Weights of a small transformer language model: no biases in attention or MLP, untied embeddings.
Each number is 128 + 32 x the weight over its row's rms, rounded and kept within 0 to 255. Layers, rows and columns count from 0. Numbers have three digits each. The size before them is the row's rms in percent of the matrix's.

# layer 13 MLP down (transposed), 512x192, rms 0.156, rows 80-128, columns 96-191
100:102104137142120125147127159152062133127117177150083159125113128160143149111145111162146105117146157106153130085129148173104063168142122127103189126107134153131176106073098107165142149108095094155117124145106098078109137156147124130113086119065118050140093122114110086153075109135079147104
105:091136152131122097124179137192179148114124146073152115225129121149092078153139136137101101099150138166112112106096083095175138136086171068122144090116141132109170151102148197195146112116192112126158092150124221137080099165176159115108126152154172075114129166146150146136149144141100136100
108:198154120127108104095111147148074126122090198130133136173173170135129147062157133169078123135125096132130163186160099102131110104144153155130170109123078130147077162133138132096149079170137095145167061056109131129164100108161130121204106123138136172131109131130130131164126084142180119101
099:182180083096066040073126160095118123126103130077147120087134072125102146086166140089138109158137138101113141083070078165144166143114111129183148128111089100154131122163117151095157115116121086153128106110112113122112138152099114165121038148118119129139093099142108119097177133101157068177
096:137133055106136070159113213138134107072123166121140144098148115116103113108156132121114181085115108140145055114157078188148121127088078088145123152187149178120146153158122131128088124193139117155149132161127132132119149148116125186137127123092149089166135151174156140060161153113127174139
096:116090106178080153088079071125171126189085094182129172147208122133084142118120116090146081124142074157174044135129141120114143137158116149124165113129159119121148099096121118211149040080082162135152040168134121129140135154170147089219151171180139108168124110118156171167132127146195109094
097:122154144159081089132178167082129096169146175126139193136150106150124142125061133186145139114167126115154119148110146131155155082102160092141103105124172168126130119065134161077090140117170157161072101116142147170158126119112109108178100157157158112152079163081065124104159153125153068088
116:163136112132101076137157154086155145123076094128110132111125071146126080155130162168159118129147077083077120074104097139098154093116153048125070116117127161164134162154098176132113155170182129132139144154069158126144206115128181187157148122128136066162131084106115076155162154162182118069
099:132148100095108106141196155108119124068122164040188122195087094129144127081169167144130110148134145084161166136157153091164115184119098121164137158096081136149093189098141094136133105121143092128120135158095138083086094134149174082076106084175171154114131142116159113171154099136107126106
102:101103178101115151146072144133135169075126134147171182072090134182149125105079171083153160165134143065177084107139127092179179117132092150079110056095121145129170146160097120140119139180180117115154144144131132158151074122165116122075149158113188095138104141144060143091095131134164166176
101:110115069144102169101132176143135138156071131131162076104100109128074180132138072124124141120154179152157129126153169068099108117127104208092086145125092189183103098150075099172128078147085174070150136061096112065153063156133146112116146148104088134145163095139150075096148156147177149153
098:099080139123129195121116155114173203114159201135077107147104108111124171152152141113120124143134165137131081089162146153104107111131110121170172124165135083168092195178137143158095169140085120103108135143130109155118159177088117116141129148122065093103119160117154153078122098145176123113
120:148093139079074153148090064156165084128191081105081097131041140105143153083085111157094129148140126161145148147101163066165133127189125114112127107112140160105139109087135077165115122112131207154084121171179177169117114172105163180112162157092136167083131095083109167152117199134128122135
094:164119103146096167133077154158150149166130135096085114103134120149131160114081139092140090132133134144169149070122139157102125136145172181109120111176142106155120113129060112116112204162098102139212129158105126066128146064123190146149144091059171115166123100144123125160169139122145138069
098:114125129115083121160187131171164092093140160152109110131042129130145136087148144069090154133139163139127171201152065120135069149108074096096157120208134088122076083186123136188102089067165160167157136137114179127135118133116119132120156133107109079182147098126110117159135132075131073110
098:069154206173094053155117070162099073098139131117150134134089061116094074099073140131109170147138142130123190116136128084154116118160141133130155176122155101182121166140114067123096167136186139132057104156134153155136108097110085116141186091133124115143125102204162072146112116083184112111
094:137134144145168074103095192101171091119142164199083115174135111181122156133140136125189130118087090165104121132150106130208113107157179117164118148107167174160128103113104208141112097137096065179154082117112121159163171125076069144142087170168097064125142095162141135127107072168170122119
105:174124114110141122087153111092082138119080163160172093115179130169111129174142197126107143176130131140116129150131140098078120150086178072204140110134084091147127117109084093131151131086133083145109114116127159152145120149113044126102118122103155187140098165104169116120154100140121107066
086:156090076048142166076110165108121139120169151096061140101118119089139121177110133147157164175126159119149086097142175146141071088104087212119128123093097123130161113076162194144138163137145089150164110119128144120136104137161151098108135161102099116156143143117089133098099144102141074092
093:150160164138086129137150087081142144122129155113116114111093115142120134109081100179154093103138088078137118116173116146105153123148165118128103147076112177119159170101141150140138135162094113119150090093164151151119197125139153151156086168092118156053121119117114154101141125182133152172
094:152143121132132121130165123115178147115189123167129153114128102116132061182132110138079137138153106151124083142143136063186131114123140180157132150179125151171237143106171138144154095169161125115080132245111150175202110193126126139109146100103091082117135123115159076130183062179152100185
106:147142159115117142161071054109097166139130196090121121137056135039104146115117099054071176082157107159108104096139156145127122090118169134129155112139151139112132110116138131081122181229135130100121137117120161174116158182163146179118163117152172070160118121121100109087171153132210126035
142:142124143208136136171155173120135159124135150137062106094100162093130097104129061101126115107124152166198120222151161185142122144168131121162133145066118073141104119061158115098110143145147185106086153166105134107104168161134126164127174169107094160086101102115191148131104111143156156109
106:137112131149115114134133139127157118095180140132132110167146105075232089134207052165170140087157110156153155114097145080192119097096079179135116175128092102070196058148128131090102134136167133132132173081120105095116123102117104107111134105107127115165108114162088131058090120109152131134
087:145119154141076097117148097132151107121089087146163095181181131160105129143141120091155120148119110171145168105145157146065084200125174134136114124161060075128157159110026147148114146183103129098131057136121072125096192138143226142128180107172109102076151173165123159086099182134181126163
097:104058165162161226126126157144091093146149166090092137077135201165086169101124091116129139070121129128184134104122167111143139088161130116103096117145104164143102066127120149139120060150132151176094118070125147132198139101122118091135120133127097112141111141142105135078065082149144154095
092:112142115116064116165102104126145114158144115193168147171092110160150157100151169113081129099150048122117107143135089061123134117087117099082108151108105119078188116188106114109083069142149191135120147140203080084180125130155127102155119097151136174145156129069162124092085165097102118122
107:144170129119140138119081161127075141145132083162188130107131161125049198102124070127124141207098139103115091156082089123169158151098095158120113181174125147101172121102163158138099139134117203124149119112131134123110197105091147120153090113102107115148133079125095076176124123130116109145
093:102120154160127120073104139149118145121154132132100137113177126158091091073172153132137088132106172121108111152123125171107177158144118154152155166078152146137077188149114105134147150106196159179055115134166102102160146140058119130126096148171097138104147080176156135164120129129152145087
097:093082086098193113124100179104099125133143177204136148152145117135073140073105076152123113089099131100107122183151065132104184146096110113157107092162164143131090118072113125133103168142120129098145148136111113074175141132143119152131112129133152121158076111154152139153097160180133144126
091:131147103103167146143164117083132142133130020102207168107096125156117158103111126065129096144131135090150138136138157145149140157136126076164122071146177082118119128179156163129149114131131127180178096059151085156118080090121066109101070060130142176171084053132184171161136128112031142162
091:094174090104111129111107212147108111152052088124185119183103158134099144164139160121110108093077137088110173149117099117106108163098106108215139100097097183131058123166113060178148100099152142095145152098132117110134124090080073177124112092157105114155132159154151094188138128177133159133
103:112112097107106142136148153158049187148114068139096147114121110122155089159064091171127114136121134144129102122106054193156102125133116140096139135145149189132159090136157162113118111079074129097133041070094120119133081122102166150150094167170120155111134114042101120124102153125159114131
103:122110145062166107137126131078105131095129145181106126135140168084082124095079154092113124149147111142159077106096137130115132115104100168098110128100127202100093147107141065070158140085119139179072068064114142095150169138147101160118099147103108146136144149194179085089090119153156133131
096:123084165104177117113096093084091115137099109197159140152150105133166082175174132152110145132191196134103127114054143113110105126156104122144138134145169124089133136139129135137146117069137184154104125153127114120141092150070158156174124128160149143167178108083132164158190184092190139139
105:090125118139112125136163130155133102106153123080123117108131128074074139178083083102148126201062109156187088114194089151132159157078156066142182074136123148121152067159131140111098117144142093156165158115177121135121181079066099133146162129133098166170125159134096099115153144164083130175
097:089151093106171097121159099088153175118103119091109116115182128133088125090096115132100115126133126146148119092154145162146146142144148149106157167093100147096125098127152137065135085118130103132094172142111142171060117117150117136081094137062083191150120095143162131078085095170158071228
106:143123159115148096186099106134088152124074179155198147077165161116176101101137165145080116119116162142219089150089146138153077170114080047158114145173120133146188093126074182145117085141150155188089137097121130104107117097138058135076186133207175129121157078137088129178123135156137107085
100:116120145149143116120101136093155121094110135049134150149134111155132123152170129072127132053143131095165091122083104120169114103145130121107159144169194141114134156174126137101140158141143146129118109150108126082080124145173083115192168162145119147202092133124193130113118140122119195128
102:118135082164099132057109145114090117126150140147184142094205121084115098114124108151084191174141093135179149081127108182126075097140105104107140155192113195154148061102134142214089140161075142134054095122120144149115109153125103171109120114097108135082098080120102108173103167099103149083
096:123141140123126154123153103075126128058096160079132149130079104107141099182120122161234191162110128085161062178104102123097117098125148150149128161121146112117079127139151156150155107127138118117177108109108116093147104080138189177162181139133171169085148076149099135109137149125068099089
101:152138115105143094085137129202120134148151118190070135097166126082130141138143184132078125116141163123081092111154137081130084100115116063197123079165134196147091168121073109091105124160134100106090106138155170156142109129142178143147163163153112056125176042095129161121151110177163130111
099:106172068132075104075137112202146123142136092149130155082184091096146166129174154067147084119074153099133125167127150160180156160161151149074117090158094092112120128146131156125134103129165183135132131167077188117098143130173142097145123100112152098138148150062149137120143106167109081124
106:099175103099171097158151026097110103148141156135207129111134133118138108094134051113143080085157182163145109151152137091127107113172144147120161160105122136129119183166059090143178128058145118131063136112170085162160085105149118129144152085131142114090161140150104130134102104150121122134
097:161098118080130113198099203108070164167143164117123140164182128148135147131114139176170073148168145121127182091126114152129150106108089159107118133119082129135134085146140136152111138087105161089171161110106148135157053124143173088121133128101098129133078139130127118173143135101122110191
099:103151123157169117121148111166146107130094123070132094101114104116101138158131108147083108071093176113156094132136108132175104070112092124142171120197088116156085143139181139200118077100120162138042179157109080168079126177183114141148154163131165143184190124137139102128155107123144099134
100:130154223126148163086178101136106116107141155120108178167100177134117175125122061074165151158113124141131138099128123185174139099109185173151113102098177163084127127061097127111101171119114097108102097106137146136170152099125138185128128105161184129141086116113173135163081088108132112155
103:109121096202138160130158103146104135150123086129158153090091112116138164158129114126108092131119162161102147113119102144077074125124191125103153135153178132152163117131142101146147091112207177072172072177121100116119069086134107047122078100072103115161111137107073162136114108166086143122
097:122129103115066077122110158128090151109169086104147118198164098087151108102095172172165102092124134122073151143151076097117124121108045159128109176158121151166099154132126076085145136155097111167202091114122103155134093157094148113097093159132076153150149113097170157107178104171121100107
# layer 13 MLP gate, 512x192, rms 0.163, rows 81-128, columns 96-191
093:134106126093155121120147133174151209090129153114088148092096107119129154096131119127158093171117133136105107118154113131113107124123105112154137103137163134153058125055148132161103156098089115125150105107140151146096105099137093119141201182122148201113167107078121197151115048086130132123
102:180136179149170168151124148104115138158164114101143106148094114137162111155154156127168114077049120177106102105078149174150121137124122123163167175141162152069098123118150175173125210158164088119129157131156109165089145121077135109058128084139118144130149141124142101149123094089104067129
096:207079140158140165151093113121051161160119144090093119192182083084118156140163112173132160108103095084141117092152161102083110123141142089167218141148136114091182145123122172113106118152122118120120134124077125159107132153108131136130148086133140163148124096129147119105105046133098168159
104:146074066151096162184116116094118155137067106094104136071137147199164108092190122122151115161220139146143078137126101131137153114068075150142122114151132162163175119117120159123150103176154144120147105199087125137118136155153106133170149105170150103178134141163202111124119119122144190147
093:118091147113193147119089105116120164113144143165149123158113084156118075126149151190120130189141123152124158122075100136071154106180114132119134134100138140089129101144113101047173146111129109109155132102121122199160037143113150096101169156156089135104155172134131110137112189114140107160
104:112122157186133152057109124141165149150132090147090165087128158099100104150181153100156160081180142127107071201103163206112150130151107132152173126135154156127133109104155137170101183172136163132116195117140147180124141127125104132071134128122154148081127169132166166121103123197154133143
105:153162170081117147154183131081109137098102118205086095108122104065109194087155121084109149068157101115124079103158158147127109144137139142113174175099095142078173125149139159100134076120075082184112084172072123098150134179091062119164093230110096150119149125158139122150094122126153108153
108:112046148154107171111088156084084083178143077135135140119165105092098090100136124139095048105112145111132104097136110162064121117138170127082138121151170082161135118095162157086114097125130147157141141120140160097107175166119168141135148149131148151154079112117109121131132119080105101179
106:100123108150182144134144107104077083129145134144120120201103087097192128120107071131117157157086122084156159149128167192141140168104153177176123115152133167073069144132199134139067160105105118148125084108063150067143108142100088148109122131148069137120203160095123087115139121136098104125
106:164126136193109107163138115042130110171149210162104147108054111173161106096111151083135128128135109072142115099110068094136105107186185135159121128112166148134225200112077155183086118066131164076121085150131091090146145182123079080128147109180140069118132138106120091107111141100166144122
098:111116145134104135175133114095116113064158164041114160112099130145117195178138109146100156058176113131118130124133078160166158140129129089127060147107098145166190090146152146084081096123103080135140106129168113093107094122172120151124071111143089147147169069158137183105163158130113112140
090:191084108112193146129090128156078124139146161147140117021137132096160096148131122122124095109100113121129200130095081149090068124125059143111087173072132111174097141139093128138168105075116178188117117082115114171061147106073141140088083151137141146118131140097117139161131098144184075064
103:107121086110092142138100165110171164145169165117077070099161105069113072103117175145123132157193125100108121163152115174129104125145120185111189088120138144128100127141090145116175162203135117109156118079114087089127103145125092116124108103093160113150128125178141104091106178075116130156
106:130165122205106124065135105132115181116122117085097163125137114086114094091149110091091169132128106136172056153089117135127093168119157169183095126142122087093141123126099095109101150126110146127156107146118152103115122113092086157134091165118182092163121100089151084141107094117174148141
101:185090134149106094188144150060114095117177099147128168151131124078155120133111083143128178127128057144146137128111101107134138137148146139114109117116116132083109095153105149161132127130128158131157123125124133167103082096127096124138109133062135075091093110180151141085116168083145119104
100:102083078119174127175128141138126120139102106057116165079135128157161132120098150127155201225144160148147137127158111114066133076089150164101142158143108086122145125152136091128090145134167172156086096091157174161113185175172162127140085154130109185147124094122095135165145141108155120100
102:123117122127119062081071127165151103122168103124115107112092148162123133072094084172126118172187128194145097074102079130134132146076058141128047089129157112122078103132068152094150082102122127125071105115141110190132073118181210114143099149125088104127121181103158157164111143156191123076
084:137127118162153089209217127119161158186098165122106090152129181147174141101079170041097119147074147119140171110169166173141144121123147126086162158138144140135075136124131092161115147103099113118170151120095144127111109203147097103118136091086138136143201159127167142142115127189116116141
098:147077159166129132142138161122108212002158163177110142099133087107103086108144105121144145124099096129089136145127138182157086128100130103116175134081146144151123124123090121107140149181153179093140174112146185192157160053139110145100160057143183158145153119100128092108134158134156120173
091:194092084107134121095099129078122164146153124202128141105145184139130149127115172162136135176123107116158122131114129092149127126161131109195150203089155096188127091139104121134152129177163073095160133136132157192129158104134135119127123171076100067065168076098127088162093120121109134050
096:135170137120099143101103155075112148123144128152144134080115111127061115150135140143126095153085123128147144113104139170145129141083114164074105112198151115108108082167142093172203111167110098133094115148097168176133125146171120097105147186136129129127165163112113172177161168150161093137
080:140171108157167171113072161084072151129111086206135156130125080134118139133184091145102109160127086165099159121101091133119125128190141188146106168171144176095117149107141080155151083100125122139091153092074098096125131154098151122108157119111157099144145129106157179145079164091155096153
110:125128119131118132156210108123122086093120122123120112137203164160088153072139181131128068166143163107070161092122035047073136099140116175105108161096103190178108112118049156087134126098073101131200086098088126121184166113112164150075078112157151137142102116132171134121151116145134135141
098:151118099104171100124129173112071179107050104110113148144127093171152142098142104124121084124158144191098112115119128123152083157192137150181057169136195096157099112098160085165141081211102182150154168147142129108123091139090103146190156102111175092157126098114151151113178158143140131145
093:162166184141119140151131211061103116090200120109125113165099128142094171172122166120116161053127076053121118072100155075109093089108131139100082179165150094122150107162144154076135124157160092192078083134130112165094140132121115112114112135164069148128169136076142117090165157137110136126
096:073104108145144116163078066134077137191096134158095078096089084128129111138129139146172133129107093122132143189172145157154128089091088087123125091142159122068138106125113123138149127187104152159080108118066182144134167149121130112114126099162086087085118182034133144156120144150161135076
103:105108130144157098193195074168083116153161118135108173159159081115147126126156187117139096120140104102124124088176150132078137066103084098145167133117106180104093108120139149097122179190162117133160168171117153130175089165215121166121148217112129140150110170115140151120113150140212158139
103:174055168097091168142097142099127139135125105190173100163161155168118077082124112153123140179135155129090158146165100121147073131144094125132180122196131116084154057101120123143131105121127124115122150101179191126134125174130144139101101167142133130065112106126119080097147123121150163079
100:148184143142168097090161164104105128194106135156155086111093161115183120157154095119116157137132156140120181139115102156125150116076108151180125101157113110166180194123170117103122193149156143167058115109133125150100154125159090097157166095066134121119098086160078144096170120145127208146
095:064135149117113100107121185105139137113098207036088142138167135119112116151118117141164174129112044157084132085102120144152136076136172160096098122090146127102173153140116095153087123123133135126102151129153094112098110154122167151142207160149076168173090149173142144134119111116161088125
097:179099153139134107134176071126144140097181129085116151094167117110144120154117080137195137140180122107146087108131147159152134099138117159125111145136166058145176160117132204091152126141091085136119107161129124153122200136118156118105165128110150110126118096162122180127080128085150123104
105:135102157092108182097154137112192120150191189147112178166132075093160176199153166037145073138093113140159166089058163111168102085131116100106151150114164196126159115116119108102115125168171115167066159058116138142079164096183116066133181119118137143115144094105153132157113127130090124155
123:115111138163163141170109153160136128081159112111112134097152110192122051115140110143156108121174103134175184145165158152076148095161106103149144067172104107166189114107095162184119126141158113153185134091122125098069148131115198099180180121190144117108108093155113141113142168145092147104
098:133185200152148106103144131106117157119114149071093133135097141167162145174118132091173137126114181159111140240120126186151064084131105107152136104156195174098124124142118112134124118151110113134098125139100117139102229135122129154180157150122080145113153110106102168135136136130151095099
109:050097116113171113108144132113101115127094124137081120115063139108128171106115121090073135117087111092042145122140124158088159059124113191086085142121123079163180171110129106110108127122115147148140091096143126084131131073131079094110130105122157114103088181101119109150140123178177153135
104:110102099089113165104132209098176173140133173118138144073127133101092113165104130129148085115129098133129163138177133135143095139140134146103119096136195109147084100123138147151151082135094124131069112124121104136124187118143136239076163180211167091114168174108139102116153075091145085186
104:157079050135125167141130121083084135141170051129175134119064180118143128135101139098114079154095102095156163076116150123138109162112155186137163118167115135141147094086138109090093061180112091180151132118137137143134141112148168142125149111148084094040125178127100142149094168146156159140
096:113099145196105078108178139167149121164169125137075067087117095118149181121156179062122126161184138128136118186083119103190099177162099153171119166159128144122152165130103156110137109151119115148092189091117116113182085085122164130068084123156141108125108129147060099191174065092157157133
102:110078184095174115102136147116089163169151102165161157099079156162136106163156137128186168175136128144125116114126155158185126099108127139106151115190190147133121171147216192205124137105126093116130134093134094132140146124152060150084144154093161131087156051137116126122115152173094153104
103:092135103129169171136092119118165092131149140202162044171158124109099111149130112142116156148125154105183161137098131135182127152094191148102125234190144116143109149111151170052207150152152121138075076111159147069134134115140077143092110120095136149096182102179158101083116129117128097103
098:119163094183108144160103099126147111085081127153139173061151133102142131173147191090162138123113128105122145183103119158149143149073099110157141019129180080158150118086148111093140088130146154137158096149106178118123152121148120128134120074131167097088130185183163112132131118131108125081
105:104059142174129165175121122105123142127182117145093144114165130136188149081135104119160099140068123107100160172096131136155120126161126171153191118113119151098068097122148151099122173126102145127168166128129178131076148139050131101154099180141126134085168155083072192125119174176112123072
107:126136138084108093139132185141138130112172144171084118088150142173173125108147086114207127081132164180174143197120169101163084142132146095107126148158102138117128126098123135072175139160148133152137114082175112113131142088110116141079127176144189114114177148160075069154171087144126096119
105:121130123118109141123099112155183102106099083163126137081147103151074168158150187116153109112046129169141119130104118079124126079161081147155142103096162125106141177146102172157109093138175145093158086118092079066105154079156108147111145143086109106088166106109157193147169158103137181108
104:112188111131178130188132087089104147106122154128132098153112134109117187162150132158073166155082126136123098129191159101137154130103115113201147115170189169114100081122084139142141148126122198111066106145073119125199130172169086096157091141120113142087105134101131160109136158086140114169
097:109147146190146159095053116163071162116098152159071165088133153122145118126179136111198105112203117121142152120160151118171169081141129096140161126116102105102153081102140163088192112137142228090147119090109125141156102160131131069169122113088093103114077112116150096107151092129080046137
106:091180077101172134116132128065143157130107076145110115179115078128063181157158141128119096114143077154076156112161118099096073121121188127142149162156191147100127115140178105104101132124167114160125078129166185170146109188090125106155098128123119097105160130128102123163097113150150123150
112:122141139154122130129152131094068132067117099078061106163168142150105141080112099127173189117196101152128156157146117113118175135138143164107135111073186186129116134134116175130148108099064180158129074102131157186114174167138150123127091161146095104140170086096119085167117092135108146135
# layer 13 MLP up, 512x192, rms 0.158, rows 81-128, columns 96-191
100:123178102110198099186188118115117128139180138078137110139076088157121147119164077219075166117125162179188115167129124109138127152105129133163115131185155103081154107088127165167139131180176154141133107127114154091082117136131177152118174113110120074123137145152164128147150037076123136111
103:147098116134115100108126184133055135122195070069132052162096164136108125133102139173131110139142116125055053131178071157071122180109151115177148173148116149127105138142170162153064097125087106062189164160158140160085155108199113159111136126125153176179087096140117135082128118146157110138
094:104084120146093179103141129134126142135122113128100098155080114159079126105157117154127186140085100115127073122163144144129111139115151088186122152141173117131124144110104161152132131087101104144157094152068070097153138141103075120166111156090176110057155105097120106139111140139109110129
095:207091143061157088124130209116139140101143175141135157159216124086076167156107126106121081045121158144127097105121110157092170136097121140108161142197098103095122119101144070151101116129134153126050074156110102123173110146123170136068092144125128089172140093125137084120149106129133146079
098:125178112133186161130110095114133191092053153139143165115150184132105166159051091114121138101164115178161147141108116123144173130113134152103151153108106159116105147074053169125156084155083153095144062134106147153134124149067146138146123103125154156204079090094096147161117125146136112119
100:114166218040101146088149151163149179137138105206115132094128110150154102141114178121130125135135102130096090181061126147156118204105091051093160096112137088131110117095188102148150122143137137130085189128117096102149137159113079210184113156165165184111135078126151084165154102123123112084
115:130147169149146147071133162097075102157155084159111121145109142174099059138103163180129152155148044099134149138157115173090159142151172053170128126121130119113095183190153074146060095148144137076100097110145172158069125125088128105056107119125138147160115141148088137140150113100142103124
102:141124071113169164098171082068105075098146126072178158127085132141121139108091145123107188143104073140178093127118155120115139121074118120094205130132102094074139096156164048123117141076102105150144109092094142072137161151090134212155088170151196131116137164152152041123053169134153114106
102:134150057113105130104081132169133153047134081106121093107126149114141115127092182061180079108184114096119111118133146049127174107113158151175142097116164135137135128141162178137160147119163109040182151163143071129114103112122147123132140100144131091148112102126142114143118091117170134206
101:208126121109139066141125181131095188160159095112105157074178140114124081124129121094070167116056097111106169130192146072155164156095093152112097098156116093064066158130142131128095181075062111092087093116161123100139115120149142135137141150127095099102118122134134116160133159060133200110
096:125139097136122085135138136137129152140092096194097180111150147118161094106139072078140151044120107172105144098090155118127073168147096111148172063154118168127129134088157175125124136180075138135136105137086138091144172106185168110137150159092131090070161139102122058145107075123164123146
103:170114112112127098123121146111122144189157182094099128156088078116205113134131090185116137088138152138046159119131136135124105111159120148115134113059077096147165123146083130140184150152142158091139142091094093078049133162135168149088105171088123174125167129128151161123155086141129123106
104:190118116165121143144074145096138128105147160107058082110114105158074154086129174168148093144236129124130125112152132142088123134108150102103142150115108108134080058111132136168105140131140086174131104134128175095120145134183108092176135139154160119149159166143107133172166167114114159158
103:147149132108144150112145140117182111133129160122159133051150136108131132135150136094156134101127158141085183135093142129128058124061123113127132171125114108100118138106136168131153115243127161057107099152144121100131072133145129106129144074136085089151115152113145112097122114100103184128
096:149163147103114126186103131104141089117113084086115071131117093114113119171102132087160159101116091157147146062076136116162138150130124169137159072127096154089142113126150107139135087167209054146101144136089192175102032169132107124145105163130154098111077113165146068183120177111173218085
096:080161127145135129177151092105188093168195119152169139138128090112116168181180181160124114129103113140096099098105146112108142074149103173133128081103168142114081159138107136141081085084127120087143100127126071109095161179120155174127158090127140156148157207123123106109072093166138081160
102:144093112096135091140159137094104090116161183157144138124089139097160113148154076099127102162176190193139083162072179081193156177131124089205092146148172170069109135196154143182070191106136134132109156148198152091133121166166135128135053120148157139136182144097117143160138116148086150116
091:119101164089086125146142153149121109129182137099198117124122111144128101116108086076144131115162141162152129166087143117135180130154142169134102075186143129102118129161101105074176132145124130124100077143119151134176161172108156115135153093154125103099137183154054182130093168105127107109
097:102129068108141093100167121117173089197053126139131135095139163128129105125060120109104155145110138124171173077058171110109049147109135087193092149181191154093130211093182106145163162127135158148145169074089127149055093168071105139125080140105119174072127146130163079144151129096117116135
095:163112166139140154145131103148108122094096139126117174144164075181159111160139128038098130162106124169161110189145113107120118167058162136162125126100120106138108155074191179101113068219158139132155140171080151147132139128111120116152107114160090142103133136147104059058163139125091099152
102:131143116103116142140136165123102092099115165176090162053145155091059130089109121126146164114150076185176183132081160089204104150127113141134172116144210066128080155125156117183151095107125138144106185135089159149089146170171151157144125139156095169116143170100117159158154159086159112129
123:116070121175145123182118124111147146100152189116117196117081139114138107108132092054078130102173163159146120112179126151106129184138154158131129146114187119098143098041119097132117158149146165119107147137112103126116152149133111171105212129111189112103126092135144137076060119119124147182
108:151149151153175091067117107113127069144126150122107142090092067124156138157124144176157133131133175186139162133088143157107115074103106071127152098120167126089171104133170063127191135097172094130027130175190122185119087152122107127182109109123162154156132061128132097075121111133104134144
100:093146140145150175185165110152106092174145114095121143185174103129105122133126134131133147105147125086176210165143143163140114111137151124135148067151169086151117111164109131202097130200167119162137098176114110090122163090106108080128119112084140144201153154128115087091065134128072126113
096:135166089126096119157162131111092121105154131100122177090114077204159130180096135104105181182121170092165133147099133099116121103123108133083099136099137156179174199129134113115172125098134107071167110152162138110188091143133131120160109154133136094204132122145084076141124124149120157112
097:105118121167102107122139112131159131130126105105183122126075106176174115089155068063091139143162160107146154149141138115063107118176147139126162143129141124147129144138166232127107111096181123162125172116138134157100143177128210130121131152093119091130112185110105105157072114104165121111
104:116146079136092157114129200157133125161132104188180101095120145139108142145122127124104182181104119049095082129106155121188126198202143046097146135133136110174163119119163165109130111188138136075156165112097072116111124087062149149126120092184115135102105106097136098135122112142074089096
098:151123137128088111129090131166110139034128157148126123054155122074082101131129144118102144112156121184134120155115161109057137071165118138149114102098146092146101134152127081139102080186112145068165126126126101119163153126124165100176183119170107151125134061119159137113155101136120135116
096:105095140108158125124126094171108113127165116150090114144121136152118088137154206066157156143167030110126184123162188097083133079100090144103048129118100180144109136119118151120152116085148091079090116155136151139161113143189151146095196106098098104136073202044106091105109143105131149176
097:147147161112178145089184166133157123124152126170194080096143172124089121115163074094102141099085097117106103151141117147113187143187144114109071126089145111146119096101185136148146109129161163136129099133051136087165128103158138172111164120140138180095141152086112157144122062132142093125
103:150075177120125152143141058107138150087192133110089158053127119113138137131104104135155169135201116123121140102146156140170139081168156181109108154131136069137184115102144133078095106153118068149106090127128171116106117157114142070150125140079118119117104121105064202078106130092118062079
109:158129188109103159154081108148057148113086106107121098114146098107100107158109177120115113109199181080139129208157177098103091159156146121107145159091101118142103100107154185140117123128101152135164171142171105110184090174045151152182137092108143127086131196177037067134082098130097110162
120:162138158137116092142140109146142155119086114180113129065108112150138175134108093161140167076058093142142117092093098145148116089111122085063113164069113125170081157138134146118162096062140141136107130077125111131084157060117069164154098129104140158141109075119141098139133124151117153152
099:099082153187165170042142112176132154115126160190139185118101105181126129124113130150136109135165143113165158069057165169096167067114184106086169095120136103132175155118089033121175157098108151138125180128113141128104098119078098079168133092126097118143171144148129137181176101116191153121
113:147090112074147118075062093173175132122141088165125096119189058050098141107128069057121076109111139102134134125044177150097077139091121107116124143098087077148092155125110144137102170136183114147152147087161140144128094140120072134139127144136161195132090132104124135108164151153159130140
100:170130136110068180106103063162089062131163200076151164136088214126147174164111151147146135124079120103104139110145102080138141127087124144119142160075068179148193162176131074092140112087095064159113121152113165134121135122113152121158149094102215128113104110093096081147103104144129122102
103:103161095146143133182132128133152191095120173111152092187113099080122168094149088117189091146178088090186127093163164099103142071111160106128124150148111147108154092159151095129088170088168118118110187173122081168141098116123099118141108074090112143118108166146142138112130153150138075156
101:101151111086184149133143078154117089119076140101125106053120122118161104136098137076129117148127160139161169144151160130088095080132128099133133156150132108152127131108105086091077144162123145146122116168156162071128142124125074128127191133076099174144108141099158132129039153101132120116
104:157151170165124151090122113087080149149078126065115194150143130101138166141186186144139120125090131148134096153093027092150102158134119094080150058172144172130088153159179143104138124122109138143112113182139143167140136179134089164092114162145125080156176081135090159191081131153064136084
097:160131163102140107136157190151071097131177138185085119174141154190116117164086163127093134127100120177180058187158116113111120123218182138147188124050153157138145137134110143141092110101120080168119150142145154135132107092091145160106113134148158139089085163119115175079137136110126122144
104:077070063138139129139159132186117128195161076134104170099069056163108161120176120140118170181131076143123172123147153135128091048098166075110121157115070124111148169119158133226151137170104093130132121082103085095149124154135163128141111092113133174121139062142197088125111163102160158123
101:183106160146095231121123129162158135073081092148096116073142166164151128060152155138111092180113137144169199147115090102110180153129158120178131087221120089171111075101138135116126131180113141071164107130099143134118177131147111098139167191126135123146130128130152148147148141130146187103
106:115118135085211179119161142164157175100118181102074106160133134141176129150096117104119166051086081131136166146122135085118109120151123139076160127136118109137133176120120089120120212088183081114133111122157143080150130095122081138189071125091195106110119197109119102115116083102122108121
101:121116093128127153124152134130091106131162154150176171169099071166190144140152143173105141113150118053072125150161158152072090110159105088121124120138123161184151120112128133152119137127142100116157104130124076162137158121064128089118124141143134093151194183212182101119084104140135147098
098:116185148116166141119097104120131157095139109135088103073094154116135160163111102147125165102139174129131149134123129080069113078091056135120076113160077082132141120116176121100161101124126138090087104155079065170188143196136098112151136107134111092107174143191187095149075100124152123148
103:108125182159157112146187147147139144139093171108128120186139116095101063188111147090095102113105066143102144077131050095124155147179133112105099112139102140154131154162112091136154116175138147105092089098151066123136127136093112085204174111088085190132132147146160069176113201076172081162
101:146089077111161140108183059138119004137108096141191094080116162139139116145151127156104093123116110109126124067072079151066143128146143168077135153109145129113128077142138147074089131077217116118183131122188134151148109110133052161051131152157157122070123175099101149087140107144095160120
106:141122086062052155124107110167148202118118166134132137092151084141135146127130104137091121175116180123164139065118132150144130138106090126143102116148193120145096144064134107095135133152133091149120201092148079048113072162100134103124113120145181119131139107160180130145189092151110163112